Weights of a small transformer language model: 13 layers.
Each number is 128 + 24 x the weight over its row's rms, rounded and kept within 0 to 255. Layers, rows and columns count from 0. Numbers have three digits each. The size before them is the row's rms in percent of the matrix's.

# down: layer 10 MLP down (transposed), 1536x384, rms 0.0558, rows 1237-1356, columns 288-319
# gate: layer 10 MLP gate, 1536x384, rms 0.0716, rows 1238-1357, columns 288-319
# up: layer 10 MLP up, 1536x384, rms 0.0731, rows 1238-1357, columns 288-319
down1237 103:112146103124155141118134123119175134140150152079121100134037131154173085132122143106130099174149
gate1238 094:111112104122158089104145089103152128155128135140118159173124122155126168172127108138097164121087
up1238 100:136115131109135128115115112120112131143148106114107158118129136111142135152128144142100151137118
down1238 094:144125191144123093134115087116109167135108121118096126117142210131128130157144143145197111125149
gate1239 098:137127135131122167120144119128108145149121089136110143177095131193165147167117139142108148134101
up1239 100:114112088159124127127119174135129145140166155081139130127125122099108137121109074175111117120178
down1239 096:099129090099130149109100144146106106153150163124152132144131081104143142101109087144134076143165
gate1240 097:111117070134146112121153152103125136129117146111100126167118104119142149121078155152084124126107
up1240 095:131171117143138140088165163124098107127137125135143154108149104138148134118115122153110134116137
down1240 095:104108144131151126128129088120173113116141134079115132133149126149113149123131095120144159120090
gate1241 091:108140102121128138112158099163111096128163111135105120121112154141112122139109167144110153127128
up1241 101:158147116142130115143134142147124111127089125149110121125104146129098096129128166141086144157114
down1241 100:131124195151130064153110132123120140168089186119143143157133181111087129164126164115150114174136
gate1242 101:146135127125126111126143138136119153133123095107080109129109097125126158075104108124131112109090
up1242 109:138138112129154127150137149111097120145114136158105132174140103147133149087075145115143133118125
down1242 102:112140121100124162142141144132138107141129095151154145131144158139138152148115110125151094149139
gate1243 103:103101086135132109105142104151144143135143151121124096186084118135098121108121131133107110135121
up1243 098:083142138114130105080149121156143113108138166147116131162139143133130085122169099100196115120150
down1243 101:133112124094167135115104147118132139123138131125121104152085094148104139144150134125102093183103
gate1244 100:133135138135115114130142109081130139137157134142095145156101095138126141174105164120154086065124
up1244 099:116112141130144118135118097109124104165117102104096111132112164129110124150127161131134137124152
down1244 102:134120092157129119138131145140114098157107134128105132169139086158122109092150152100113136105141
gate1245 098:125169143136142147148141148154169137094121079089146133130094133094149090105142174161178133154125
up1245 092:114182102076144138129145070088155140149157137176154119125128119132129140113138151125135129168119
down1245 091:113141103104107144133123112134124085088159108125097117093111159129147151128114154133107185117140
gate1246 100:099134163156105177100149104133127107113124130128156144109131121123165182160137111122121127116145
up1246 102:118102150157157097137134080085125088103162112143112116121089133132140107151128122130085152097098
down1246 100:144197134126159165125114150082109171128132127131155146114168111120103120156147097089116153181135
gate1247 095:136159142154109147146130172144125117133166137106085088161108123149141144128104188141130134110096
up1247 106:180106135155136129168138130093126105190143092089103136128150115091124079121168120133183134124102
down1247 099:143086141156144096126113112156135127147119108145135161135133189149131106132170111124152167096135
gate1248 096:140119118150122145120097116144120157145091106129123167103098151091128125137127122156118180121136
up1248 096:166134131104136109092157145134149096147159129119129127090159099123079115152094126114117093125131
down1248 083:158129130132121143162111148141116147118150112160126129113255000153112128105140130121129121126115
gate1249 099:109114133146114112078113129151072118144152135096181116141139123122129137171107094131077105097159
up1249 097:109102123127109130114134115130112068136100133146083076143111128140114161172092144150146133129143
down1249 096:150138119107154100160159116148148157119117119132153138117116111111133104122150169087174144106111
gate1250 096:113111129104192081107126123126097130104104152156119144124132095122162167129116116166135113122123
up1250 094:060129116150083111084149103143195108165093162128122123092134107110131093127146155135132117124134
down1250 095:133114116139148156133096149113145107167155122143113114087105140116117121127105150113110137137156
gate1251 096:141166112096158158139153157126109125132109102119145120123102122119171161147142179117089143113137
up1251 092:116145124138036138137111133097146085133132109083107133128131131142141141135123104124133142113144
down1251 092:167151155119160147124120168150108170125137110122139135112161137109102071155105119157124145114126
gate1252 095:141099114193119132127111076161130146111122105131141119161113095141103125138136142149139142094110
up1252 111:099155100072119132121086166155128111144118152120161128130113131176108156142173121125099121133097
down1252 107:113133135167148110129126150141131100103125148111146170129139146121137140135100154145102159156135
gate1253 103:089157118109143120123109111155135148132114137152116155113127104107128138119110120088085145083141
up1253 099:130165145140100134104145096135119140136136192138161102099131131106109140128143141127139156181136
down1253 102:124146130147082180104139146110138132136164102169151117093137134173149176182117098109134170099139
gate1254 097:143148124151170110137108113141123095084131122107154156132073155106175155167126101098106144123111
up1254 092:139124129133100127133140122097119142100132117122144163105137157106142145137124174082105169151142
down1254 095:127172134136112143148139129163159129111137155143126172114000205122079138086141142133131086124121
gate1255 102:137092112114162106123101127091148119141113093106093113138143115169108188165105152091117176144138
up1255 100:149166072159117103118127171092148128152144186096123164103183108153181139154103069082113180127138
down1255 100:158117178123115120112142128097124127130164135158131095128126128117138130196120115133141112148106
gate1256 104:122132125117137072142117133123135106110122110121136141157115110136152164136121124218116169105121
up1256 107:125119182134091131105110087128156113175146126102135127161170142112133123122104081107101134138160
down1256 106:143152139140141132167153133139112131162140079113148139145099106172084159165140129129136122140117
gate1257 098:121178105105103118118108167126123145121076129059157150121101119105163119138132181120111131138115
up1257 096:080110069132116133103178121118110107142126118114101137193135149148137158088114125107128118139140
down1257 098:158084153091111106129108155155147159144142130128107113104144085152128109110124107153144120129163
gate1258 101:086125130125146076169137138162129137124118152136130166101152112140114114142160107110150168176104
up1258 099:105111125106093125136126083148108085113169104148119162098103146130117147116125082120118041168124
down1258 105:178145090172169151124144159090111140117144110119142101144232068127111142158138146128114147128096
gate1259 101:157111109143117086134132096097089132128099104151113146114078119131162150155114114102089116169131
up1259 098:097134152164130142165148123111134096124119126102111065150136119116176153115116127129132126153162
down1259 103:097102091094125147102151138118137139139106144115100137139065132135107162116121123095150133145123
gate1260 091:107131135081146138105105093141093116086110141118108156142118130148139148181122136113141113082137
up1260 092:192135140184160154118156135095148178162159108121094146138125110123110148127132093149135125116139
down1260 095:179140110158102192126147086165146114101095140107192136119165084148136138130129133086141163127103
gate1261 105:128112115097122151159094116131122127079147103113132127120103108122156126161123137128088158152128
up1261 104:162198137138106130088126129110138137110146106180147156123153127136140098105127164156123136140078
down1261 104:173099119119100150152127131150105109145144094123137119140153138075143127109105140066120138097119
gate1262 096:091153103122161118151147167098128176130142153120133144126088093121127108121130136141142149103096
up1262 097:166149113174118125144145139127156082110114169106145136148121115131163105128122138132137137145128
down1262 101:087151129096100082129138123084112111134125128118057128142065161127144122111106140100110127119168
gate1263 098:167113101096160162085178115107112101165117129121129127090118131127160152152095149132111153069111
up1263 094:130098114131112126122145134094066140168113165144120115082157118152091095132110155111115144122074
down1263 093:128130144146123125148088166121149125115135137131121154117048148110121085086132144152134110143233
gate1264 106:105124107159134133123145130131065115105119105148124104122147109127141164136127137147132141171123
up1264 098:131111105168155125130151133140108137113118144134154089157149131149131135174134097143138112127127
down1264 101:117141101104107108115116141143126127157129141148150128140054132087096123153164140127081128130126
gate1265 102:143124130109105123140131138140128080127104128179108140138101072143133128147125147142136134147132
up1265 107:128138076122076127135144140171155116167127147124134115113125108142145087140139127055123143144116
down1265 107:115174124149117126097076133123153140106147128160147130108141131123082124124132129133109154108132
gate1266 102:145143153125142120152134118154137136148140100151176081147117117107103082127126161138117112120135
up1266 101:148146153156114134076088139090099185149133150144148169144120121127141106119128086121142107180145
down1266 104:157160155134141149136139123119140153159112107117107084172102161102101146091104140147142125114131
gate1267 099:135112126097145102126087116089134120121143138100145113129107118159134163184143158125143117166144
up1267 098:097104124158157165118154147103125137097085125168127119111136107164151119137114114144154152111131
down1267 098:138141138111109107129108144115101093131112135131112125154079221131150186174113122183077116091104
gate1268 095:127111102122124109108090118135147147183130139105154119136162095126139119149147115161101143115146
up1268 107:141112130188162092099100126126157145083160144126132169151133123150125122093076120147089132127137
down1268 105:118160103121113128153167105139146111138125114136128145135140139122102142103139151179083119120107
gate1269 099:134090075096129141125119158139154122154129147101119156184152092116136185129127125125128160101091
up1269 101:125091121126178137103108128150127147128134122174154130131170142088141154116092149148143117132164
down1269 100:177149129114131111161107113131151157117111145130111193144168160172156105136114126109119156170152
gate1270 110:107118124129149104150165096147151116132121129133109174154134083145179136108105145126119139137105
up1270 109:061109166112109089115124107141118087141158164155115095094125127106142120132126130152105155126121
down1270 108:081142139159147138121121100156153132152133141113107132110110119115155155145140090162128142165099
gate1271 099:131117117114126122142106159168104114116149155083150217116123102142088161121128123135122147144116
up1271 102:131129104116155100095148127121127134155146102123104080102134125094127129118103142143133152126114
down1271 101:121068101110108149144074101128133146143130146104142126133146124095157167128107167108079180104149
gate1272 104:121171129172118112115131099123101148114140139127093158154109108122134099145123136181095131085127
up1272 103:164111129171162139116101121145080070126171114124128118131104145108130073142158118140121098110157
down1272 105:145135118106154107136131106149160120141099116112123116143122149126138126120142133092126099135135
gate1273 096:120153109126173116126129132153126102111105146130151160148091124157142186088122114133099129131150
up1273 095:121117125136128136144111136118113162090126127100114093111089111112144137093137125122115124115139
down1273 098:129074114126165106136109090140161148130136114143135146093211101108122131175134121149073120141133
gate1274 102:171123134142138160114131157171133149181086163140153120109167121153111167129128099123078124118121
up1274 099:135112136094122119117139095146116110124176118125137100103128112087110086110135140108185119133115
down1274 099:112159169136128131157098140092167121132143143124100147130166080221140139090133105098057175156087
gate1275 100:133102099090124114118134089137110082142121125117147144132129105122086140141087118150132107101101
up1275 106:114141163145149127143139150143130111142115129080131115112120128077154126125152157114117149100149
down1275 108:147105116174155100118116143132143113158119107073146129135141095108102150145147190129096116108105
gate1276 099:162111124068151146166162117115158140108146115120114141153149139105151145107105145149119202121110
up1276 100:136093131149140105157106143144150143164133110114161128081110140137115084152162163137128078157178
down1276 083:149103112061115148130140129094109125127121098115160137134189025099134126140087148110113146082137
gate1277 101:153120155121164196134129092086150146117108117128141131135128118151164122129076148156138124115115
up1277 099:153122152113086098155161108146131110135119128057108141160146140144143082122132123103117158148120
down1277 102:167141160152149157140123161113144118125126136151127127131114126130121154105102172119143145152129
gate1278 094:141131069125148120142089164115107128131134153127126131125164119109094136123128091117105118131120
up1278 094:153145146093113150155141132151154143135127180115143125125117110149147110106156122165096165151134
down1278 094:087146153143115097136106139133158103153130086115091114120149123117106165156117145166160143143104
gate1279 108:132152118146183112151132142130119176152117174096130177153128090105114107182134155104142172104086
up1279 101:129140168141131159105146143177115187111128151092175094141130110163097103145140151120133120090154
down1279 100:129151107109143117121154127139141119176142126116153134134100144044127143135109164163120142157113
gate1280 099:164113126080149139168123104092148132148146164125129131118100123110134129150122111137131153101115
up1280 100:104132109123151109148114131117123133123117090127099097118104139172129113123150151151115116128123
down1280 104:095130147130193135128163119139124176133152185138123156148124076119082153144122121119133118115126
gate1281 100:114124120090148120140146126126116162195145117088095099154125094144123111175143109096128132155090
up1281 100:155150127128112133130073162163127144164109123116104155150120142100213116124166142127131116119151
down1281 101:159098087120144105099109113117102106138110116149097101157111131130135135132136103164135143101121
gate1282 102:091104183096107093155117086158142154143126104100072145128131096116119126117149127106124108123131
up1282 103:125117100111110067139158069155117144107091105151127131153148147151120167112129117140157116147126
down1282 102:165116104177139136130115087153098125123135169155138116174167125166112138148177109122092104129126
gate1283 104:160120134128133110171132143135145163137135114096104140142144119152128123138123093123110104111151
up1283 099:136092110098107112106160149138177157143118094121133150147122132148159155112106070186152146061121
down1283 100:127157147144116140157183142132082120127125154136155086108122153091132146094137090089162146119141
gate1284 100:155116119122145124117134102141142158145111118091094106129140112109098140135091110135151135142129
up1284 108:086119106115104199090130083121136124166120101128127119152114120102131128132085128109157094104144
down1284 107:082132100152144181144139131165093082118133117102148101125110170143094155143116145130143114119114
gate1285 096:098159136139126076117146093138111134105111139141118105111127121152139097154143142123131189132125
up1285 104:140140157140118138121149114104118124144120104141169144154133157163144120165196127129156149167179
down1285 103:098152165176108122124126067126159104137111130141114169123091142148115118121128126157107117107108
gate1286 105:103124125104133085128157122134116127138157120092170104175101129151132150138131175146128171159103
up1286 099:075146127054127100121137144156121184165142065147125117132088113106121095105112174147120090153114
down1286 101:135197122138103135134153110135097136080122171127127100119161104171117165149091099083110090140097
gate1287 100:111100120172196155127126102102125138129175127143108130120129100137136075168141141134133150132102
up1287 099:136090146110069092108124126147169136095153165132133135126124126133100144124101129121122105160162
down1287 099:150071103108182095120134141160129105101144144125120119106116150161108105125116133101148149144132
gate1288 098:143124139116125100140147108182117121081132130113136116087120105147130114154146149140123143121119
up1288 101:136122142107166172117124121137095126136101171139137167143159121111130117131097133131128119166101
down1288 103:125093147148138094090126093143141113112134113130104089137125149141128118083130155113145109140131
gate1289 092:152128124090114160138088120114134128123133092099091142087147083125146155163134083178122124146099
up1289 103:128140114153145119087111109085091125127158156110149111148155166177152149105124122096105148161116
down1289 102:151142126115132182145152148122134161119167141162132088096178126147127119098114127093169118161129
gate1290 098:146103126085139131135139107161115140152116129104095125103109129105140113140113142167137122107108
up1290 096:101115094115129126115119106128115134134162114118146139119123136160173094135086115150159126151125
down1290 091:147124142125123142116146124137145118179121097098100179139070225122163145117129128152072114148177
gate1291 099:166101115157120158128142115135106097137142146076137137121104116080170129145137155126114167080117
up1291 100:099161130124143118131173153160103112125115116109120151095078152152133127128117082097130143134112
down1291 102:103168146111125158150179151081124133147084106141106155126138198128144120128124105134087136110141
gate1292 101:115125142157097101127140090118115096122115115118130160135074120093147116142084134132114094162139
up1292 097:131097146098187124128142086102140160155113175109120138131142139133122126094169167162166137143144
down1292 094:143154125132126138126166123126159146136135146104100083109115026104145161157155147137096138139115
gate1293 094:122152157122133135131106131116127136128096091076137126140085107177134158130127169171118162133153
up1293 105:210119074095123150167129148120141171065116115141128141144131117091176136126129142148149107109115
down1293 105:138123082140109156154151126153150109149139114124125122144215173090122136164138131111198137124129
gate1294 101:096123149105156147155135147154086104131107142119181155118131123128170097158117078124118111100095
up1294 099:097136110125141140126106156119114124097141112142160106172105139138155099178172132144127109123120
down1294 098:107153117110190109160083110158141107067149123127111116117090126125104137157115135137120132146146
gate1295 101:144147121128097167138165117108143119135108158113105125124112098150099139129119108094078104188106
up1295 098:131164126145139119167142165139100138146129155141136163161138115098104124176161129118074124149108
down1295 102:149120181149143047149165145100129109135098126157098155126146140081138129123153156137152116086171
gate1296 094:118158133194107086166129109130149121155084123136128129149135139113164153150144127146149146174139
up1296 091:125154118179135089144137156082150118155127157131128139154173150091140159138124166148135131137147
down1296 088:150096125071143151150141171099136134124133154121123105129006227073131118106153127091106150104129
gate1297 108:138110083118133123120165091129146157164111104102126137125116110169137171110140132154092160111092
up1297 109:139117130075113143149113119173136121114128131125142117163144114120129112125151103136105122154132
down1297 090:094125121118131139132135103119109072119136123121146122128099115119100132146114093156122122114124
gate1298 103:087118127129116093135099123156123153145127164117151113130139114173149092148128109146124127148149
up1298 104:094100148123106127092163110107141133144097119082157153096107154124122139132134180161137113146163
down1298 107:126112143113115095111151191095131088156122169127106109143174073151141119095128107104141141115114
gate1299 099:145110129131137136164142125098141137096123103150123088136122086107114114113120158149103149102109
up1299 098:106138168102136130119078137125105163183171133108105118169162097139094111138129151093146138168103
down1299 096:158131106100135151103113124158154137140092160134107156112112167103141168132160123170145135117126
gate1300 099:080104126086156166112116118103153109135146162148132088158134140122134143100122157127103105124172
up1300 105:167105127110152104131158163073100106119149169144069090113104110112121125136110144115158163145115
down1300 101:163119078122124133115139103123165122123108137102104139125105184149127127145093128163116109137113
gate1301 099:174122136115131161128120110119107166117083106136136069099149094088201132115137146140138117110137
up1301 099:094098119087123124112107102153107106131176140111159141139123134110099177121137123135121130101152
down1301 101:154167159132163135146171135144153112126122131161129122080148078096143123124128096170115114127112
gate1302 098:113128099116120153143124123115138180145110138089124117169130089125161145118068128141155132110119
up1302 101:125124126133141123143148127141087098104127106121130182091118131147142130117119143123156105130122
down1302 103:143129113106109142096116159135105140132122131139100136104131101093083112146119097107128164174117
gate1303 096:145114143120103110106119149168146128114135153094120140134118140089111153135093101130095186132127
up1303 104:108112136132085126162132126126165154166106141171105150094143119172129150135126116142075124125127
down1303 101:149111097105169138179103084108145106149128117135113118181106072154127134101142160152088121137132
gate1304 107:129079105146131116123107103107100143172132157132120157144131102186127105151153163143120154148119
up1304 104:086119101152105165107147128126140114115097134145107115128146110105113100154120146110109133142117
down1304 106:098117137107118106119100100132141139079113075163147134111126173153133151107120168134109118117131
gate1305 107:103108160158066166158107156153123089144144131130135158139122106123099191151136136142109115138142
up1305 103:181157160121131167129100086121131129147146149074201118098105154064122114129154106145133104153136
down1305 105:145161131168130169162116103138171154137121107119139141149134099127130131115140109129148123127150
gate1306 101:100161144144077165127119143121179147112131091100123158127143094133158135141137114166075115157156
up1306 101:107117170138133131155149128132150100147122113199130151098097139059092148154097143128128139117120
down1306 106:135138136116115114134147119141120158159126128102153111111149143109179096125127085093135132096123
gate1307 100:086134129077111077131106080118151128146108127065064139113092119184127143136151127158110124131122
up1307 101:146109135140113093132110136142158155129123130071109148131153135151120166179136112142134120114138
down1307 100:135138096109129112120134105137162148155130119160182131140124186103128120122113168150158116142141
gate1308 094:116109087129131140132147135156107093144107122151151100146112141156153135112130163125128158093153
up1308 090:153096116122126103142099148125165134075109123141091120136121118137089113096130111118120135127127
down1308 093:138127173105123128110115111138110144120098162106107096145098207085127081131090132148111121126126
gate1309 101:164110128128109120120118110133127100117148140090092153121113104180129109174102186082124147125126
up1309 099:140123136090121139124189138159133120115120090147132110123115140151164134122124172111102132128168
down1309 096:102150123128106175085146078130133133142143137116134114095191042137098146132104111149124105092112
gate1310 102:141131156160153125111157170111129123154103100127130119153121103107149110134122111172119135140128
up1310 102:110151151148100121086120110158122151200130168156097129101127111105163140133162181141116110129121
down1310 108:128162178134115109104121106143124148158119125143108128119000178121132164129152152147116131148146
gate1311 099:162144085159111162119099125171162107154118162126119107128079142170147156128077092130111116137133
up1311 096:130082142123139150155129147187150136104084175154149113128169136126145138116114085106156126117145
down1311 097:115124163145127105104127085134111126117138146121141146103110214051104112130110146124130093095125
gate1312 101:123100081109128064123128128120155126099127103131110113125101095177120159138096130128118128116121
up1312 099:150136118076169094128138092098092120098132115154107095143141135121152214123065110151114148117124
down1312 097:112140136097127083099146135126133165137152122109099117170169240157145157108153097134111139146105
gate1313 097:141134132115108115098149153162139111135130108090115109129134125131125122141114143149095116101125
up1313 096:092107148104104134155108124130090112104129193130155109174108115142108107107098099133098130165090
down1313 098:142092110131085148118091137156134126070087114090135113114140122145114095158086153153162124134162
gate1314 096:118119107127138127135113152147119146146142127095214133122113134100120129108104136101132142129131
up1314 095:132107135131153124116097105101132144123141099143182129117115149093145139105099143124198097096158
down1314 095:091163144084141140067145130107113118113185106084122130176173212141148115135094134098161147124133
gate1315 096:088129153130098193115076097111094090129109111138139104162074102131115113093084105133147153120117
up1315 099:111101123097160104180098167135087105069133079138139133098082122122124127115120103125160113123125
down1315 098:164099125072120164138150115126150126164108108139101120144202167107135126161148137118104136101159
gate1316 101:147130139133114111121101103126121132190094129073109123175075108143163128110105160123155149132110
up1316 102:133108117095106117153130125176111168103127164103154182084119154141130133135152114149141113165151
down1316 102:092117143151159113107130112134137149116163155116140107130123120115136139127068158130167130126121
gate1317 101:104147102120093122125177092151143173136125179112101122148104092133156128153149111126132140117089
up1317 103:123172111135107140115119108154129148164085179112129138108128135143126100128125095119120136128118
down1317 105:089130166139128106183108144130142139112153124155095082131118162112137132098118072097158113147107
gate1318 097:143153152165161159125163161117085117118136129159129096096140095128172124160129108155127122141129
up1318 099:087118118086112151147105115160181116119140112075090118146073145120111118109122133134093106110158
down1318 098:155123165149152076109163124143155122134135093132106142148171020150127124093128110132148142127114
gate1319 093:110150154126109108117108139136174129138122137060178121098141107145113134152139171126145150139126
up1319 103:125155153117100117121108122127095102106127129119148116086112126137123125158122187133147172156125
down1319 100:138137132152153123115116158148158109144077118116095192100134153091168140151107107100122112148121
gate1320 101:080096065127119097151105138099119128155156138119129171121130102115093137157122131144097126134127
up1320 097:134137133112139126141165094140091140137108095118105109129105120112136133111116102162147083143156
down1320 100:141092122163102132184097154105140121146153139136087144090107102110154122131133134124112155179099
gate1321 102:103144083116096102151192112151135095100128108106119108143148109174095130113119104126138138150097
up1321 099:129127127087129127114150136128126119114141094137108138138127130153129154123131128105116180098123
down1321 102:125155139117149166112115136132086138145139175120138122145126094148072136163156099097088138131143
gate1322 104:103120123085069122124093099120147098124168167098150144125124111127155112095117170133112144135126
up1322 104:143100093156159131129141132145051151120141101167150195123152134139120111102101106156125151115116
down1322 105:135140139139095116137138115126115113148171145139110102114145214107151098112112148100100135128099
gate1323 103:165099070148146094103139094107150167177076143115138142119143118143191124155086105100114128131143
up1323 100:141141080123133150080136131131153115127109159113128130143144120112110112116157101129139116073134
down1323 101:116129124129129121173130120172118147110125158165163160174083156106114109133148103151104121113124
gate1324 091:080133134154107160121140104127104141123117140110124114162090139150095113111137113153111098155091
up1324 088:104137117129106155147112162114123094114129144151177133153091165156150138120116153146134126132144
down1324 089:086117140127120091150091138166125122130133138128113123139046108100149140127126150127128122136155
gate1325 101:108107145124112124143153124144134123134106125130116139174158115132118160152129124109136170110110
up1325 101:109147132103072090105153096143121136153127111109110123138140120112136104128137114127113078157161
down1325 100:135138122151126147129123118124132131160103081147127136129130172121079113129178105154136131129141
gate1326 099:148091125140124134141097143134163133124130108091159137176138134184104121134117155169102159119095
up1326 101:166109108159121127147136140089121172144124166135115148129132136153115149156121139142113138062117
down1326 099:102121127096187114153134093101154115124132111126100136159052194130104167112094116153147135131132
gate1327 103:126122130137116073111127066159125165142135136135148178138130133143126131112096152167146093133126
up1327 101:147061167112124090183107111119163164123174132113144129136141121104124153111114117114117126147134
down1327 096:153119104124127161122140071121174149094114152089133135118076152147129123127137155132190147086150
gate1328 100:111138068150118163106144110136140099093137108121118115122100107110107139116133108157121172111125
up1328 097:102138100124154110143123152130133090115129121131142138144139135111129103090098111157135182110113
down1328 098:164191083098123105151148149142125160166125136112144106155154186154124154108144106098119134150130
gate1329 097:132140134112086124127122143144104097139127144134150116163099130139144070156124164150115141150111
up1329 094:098110125158123087141156123118107130132111104133111162129142101110157148094132127078148137110122
down1329 094:176105125150127120067107121181190141088116104145151145156195093116128112111118095134103120142143
gate1330 099:144084109060120112133106159090092083119119101087150080107110088168169164132107130110159150109120
up1330 097:081122121144131101155140141136152110146124129116137108178110137135124105125127182093137169129132
down1330 100:166115132083091166118140143098094096096094133178112139128108109138129144128083144164138109129101
gate1331 097:142141131124120150111113114139130130141146174121121185203158125117158116111135138127125166114133
up1331 094:115125087060137125129090161146119114111133138140119101119153154159174131112139101167118102123165
down1331 099:153143160135079130130135115110102151177171075140149149093134079132081086170136149134124141126116
gate1332 104:133132155142160142134120126156172144099160133112126129121121102109164125111097168173130112171147
up1332 106:130121125104146117137111121086121090095071126123140149100150132134156074108137105135173094145147
down1332 106:103136141089056138122116093102161156125121103142119128137167057148148111172151193094155106147090
gate1333 094:066136148142123108176112127147143130156180111105151133163089121116153102129159109164144146079140
up1333 093:176124128116116160125122141133113144099124119124127086093191151137118129136144164138123112143122
down1333 090:147100154126142102081147129106067156099109096160124175114214067140141081130143136071126122092148
gate1334 096:115110127123125118074153094161157130175069107109099113099097104121147095121120168105108112127119
up1334 100:130128102158116174156103147137145124096116119168160150131133122104122125146121095114139110184134
down1334 100:107081087133134122138169151079098125118102106099148088123103112131110113135122116161121126148126
gate1335 102:142152104107119112128106130115152183166177161116105140170125094099170126080151128156093147158134
up1335 103:134143139151133148123136082128123115124131101116125104123153137155098169125095088151100112154125
down1335 104:138164123123151156100135126127081096120110118148121120099176116130132094124144132096127131142141
gate1336 099:099132124107132137185123173096130118116147185141113135106108105134147142161124168121114152109138
up1336 098:123151178138118048097162130165082144122146151151134088134165134142129111096147178132120129120136
down1336 101:119142136100082134134109134156131135124183131105143154142120126114116092175115137133127135118125
gate1337 103:127098097098115160093120122109118119167121126139130120125115125116166174151101183125152146118107
up1337 101:130126132183119134136149093135100160168119161105134113131138123114105178142149116129098120117133
down1337 105:129162115122102096155142120149107126113132117135156129110118053098168146127112149156133142156152
gate1338 094:167141152137133124121146133158149175113152114114117134186165138124178151167113127146153146109123
up1338 093:149152086127155095096140093131124081124131144112109139112167153155117140138133127108091141168112
down1338 093:113118093131105087172119162115061153080130138144148103135115065143109175124150127115151132105145
gate1339 099:113134137141122139135141140142146068110177153125131171143141112130151084105082116144058196090148
up1339 095:090121102143139148128123137175155142131140109132124096088119153098095139123116128131118081104163
down1339 097:130128145125111101117087108102121139118100106154092115123172097134130124143117123155182096129140
gate1340 105:138137115133092126129127142123118147137128141096122172144144086102140196159123124151099123120110
up1340 108:175169096098114117165161148116122114184127086090087154099131140133135117155089156123156153137105
down1340 108:111129152135139154141112129098142124102094112137170114124080142157126113116145144146160127163126
gate1341 099:156130076093121102127116096159146127169117103126128138117135098093129180132089154097119135115088
up1341 109:165091135133175151129134172129132131108121107132146133114135128119098092127156104137136142128183
down1341 104:123092128191126142135139187135152113136148092122097178123121086162154121149171139106093123077107
gate1342 094:115126131107129137102103077098099109135134139118112132139110124122173114108130120127147167127144
up1342 096:124165116087183171145208110134095125171132115148147157107173135083136083120145119176148122097152
down1342 101:106159136116134141134116135151129118125143135121100177091037164097148126151144114155154118145125
gate1343 100:100131111120143135152079106149133184132138079120161118127088094126155143157138118132134129118127
up1343 095:148126135102090130134141105113202121146143135107101104114155135140125108119147130134121116111142
down1343 098:137122141124143153100168143162128155128149131117122103145123145172132084139147150113129113138132
gate1344 094:123101165105131114117145085155136136152144097058094130149127131137107133117180138156128126147143
up1344 094:165077086158149127096109136138092083151145157161156122113118122098126122139125092133093140177130
down1344 093:119149145106133094127122139139140152141120152166133072155168036142129161102141122150128092108116
gate1345 100:136091116122129152084128124122171098102109162096137067108100129134147189118145083098082129127106
up1345 099:104135116131091131092103069079135137142156113139132131134136126165192126093094114132133129076153
down1345 101:145150104132142150134161136130142110143150146096096118111131132136125109102131122141084127150152
gate1346 103:082140123119137115161164140101144091140154117114092107122084097138139085115107110155144137086134
up1346 096:090123118133146154097126144141098102107091131117127089121145108153157180111130098096149115150138
down1346 100:126116169149099120114165138151142110124147131113136134100112174157157143135075175145091133128131
gate1347 099:112121128109142131146144112157119077155128173157149148112165101138084152118147095160142128163115
up1347 099:146127068168141133107138139109130146123076114099151119116095120147106161103169153133119096135112
down1347 102:121115148133098082112111123154137121129120123158122135112116178095144126173074174163123171106149
gate1348 100:165136173163076149096129079143150118142125161104147146124130097140150148146148108153102164121120
up1348 109:147186118171107146099145128138129130161103160152136139131148126166146177147143133149116154132140
down1348 104:152168097151133163102128144157159143131129149151143116122113203143108131133149118140107131140184
gate1349 093:123132102100161119135113131136120128115127112111139120123138122181089126106166107128109129094094
up1349 095:144125182143103116122115137120114108172113189126139165125154134125144171119110154123139140149113
down1349 091:151092085124112140139134136081133124152129095111124126130107079156155096126089120152148149152141
gate1350 099:166129099127159123135098135084106112130111121078131093111130108123141101127118139119118154149117
up1350 099:129141102148109107124158163111143107153121129118120187114108132126123099102095150105169113156140
down1350 101:131145101146163155143121126101156114156132134123132139168134103085099116146112099149127124142156
gate1351 099:120134123120152159183137121095106166107166112130155153113140090121186143120119113168125140146105
up1351 107:125175107129122108165134122098161125065148105106136086095128125124128136148167158126167143120106
down1351 107:113129113141086113132121157066116139119140103107156157120183079134116115118119162109140139110111
gate1352 103:132116121163122139119123119144115084150088161129092148149109113133160152112106094101131128128098
up1352 101:106101132145166124103118150112087098125124127172154116130115141133167139120094094111132111131118
down1352 101:147099100079156134139142110140129120122104157121159110109214107091142165124112158102138109113086
gate1353 101:110112115135151161147123140097143135105059167142115143149137107138107158178124179117142178092106
up1353 104:145126136108104122135129158099121160115113151142130126166118121176094103151118113103183170091106
down1353 107:101128151117112118146128108134137123135130112114125140133093158128127123130082102145155147060126
gate1354 099:126130102125113132116085125164112114123077127123115128156132113157126161114114151110133137146130
up1354 094:193093167122149167117147148074077152164126112132133103114121123134136118164117131144106125156128
down1354 095:116135110134097129127083102168126102146091135118141113150073147105099135123122118109135063121078
gate1355 104:136126136156138156139145138119127123128149104110122134106134105084122156157105123122134165130119
up1355 099:148129062115156129160119137099131099129098135098126142153128111119120148120113110159124099142139
down1355 100:115136107113144133113144149138143104154110173115125145138139031128078133125112117138119143104125
gate1356 106:122155136147128153117151146168134148120115138126138130165121088080176146130135139125101150118110
up1356 105:126116112123193165134127089104124143142163105121133134172171118120111154136103081107116097078110
down1356 103:146163186115127118130129125153116123140134142167116100132111075132137118113148131112122128122144
gate1357 097:101139115114164131142144116122108160155163110105120137121071118130156127075122113150104134110123
up1357 104:126127118129092184078125124154147116081103179148133095151171113161102185161113126086174158146120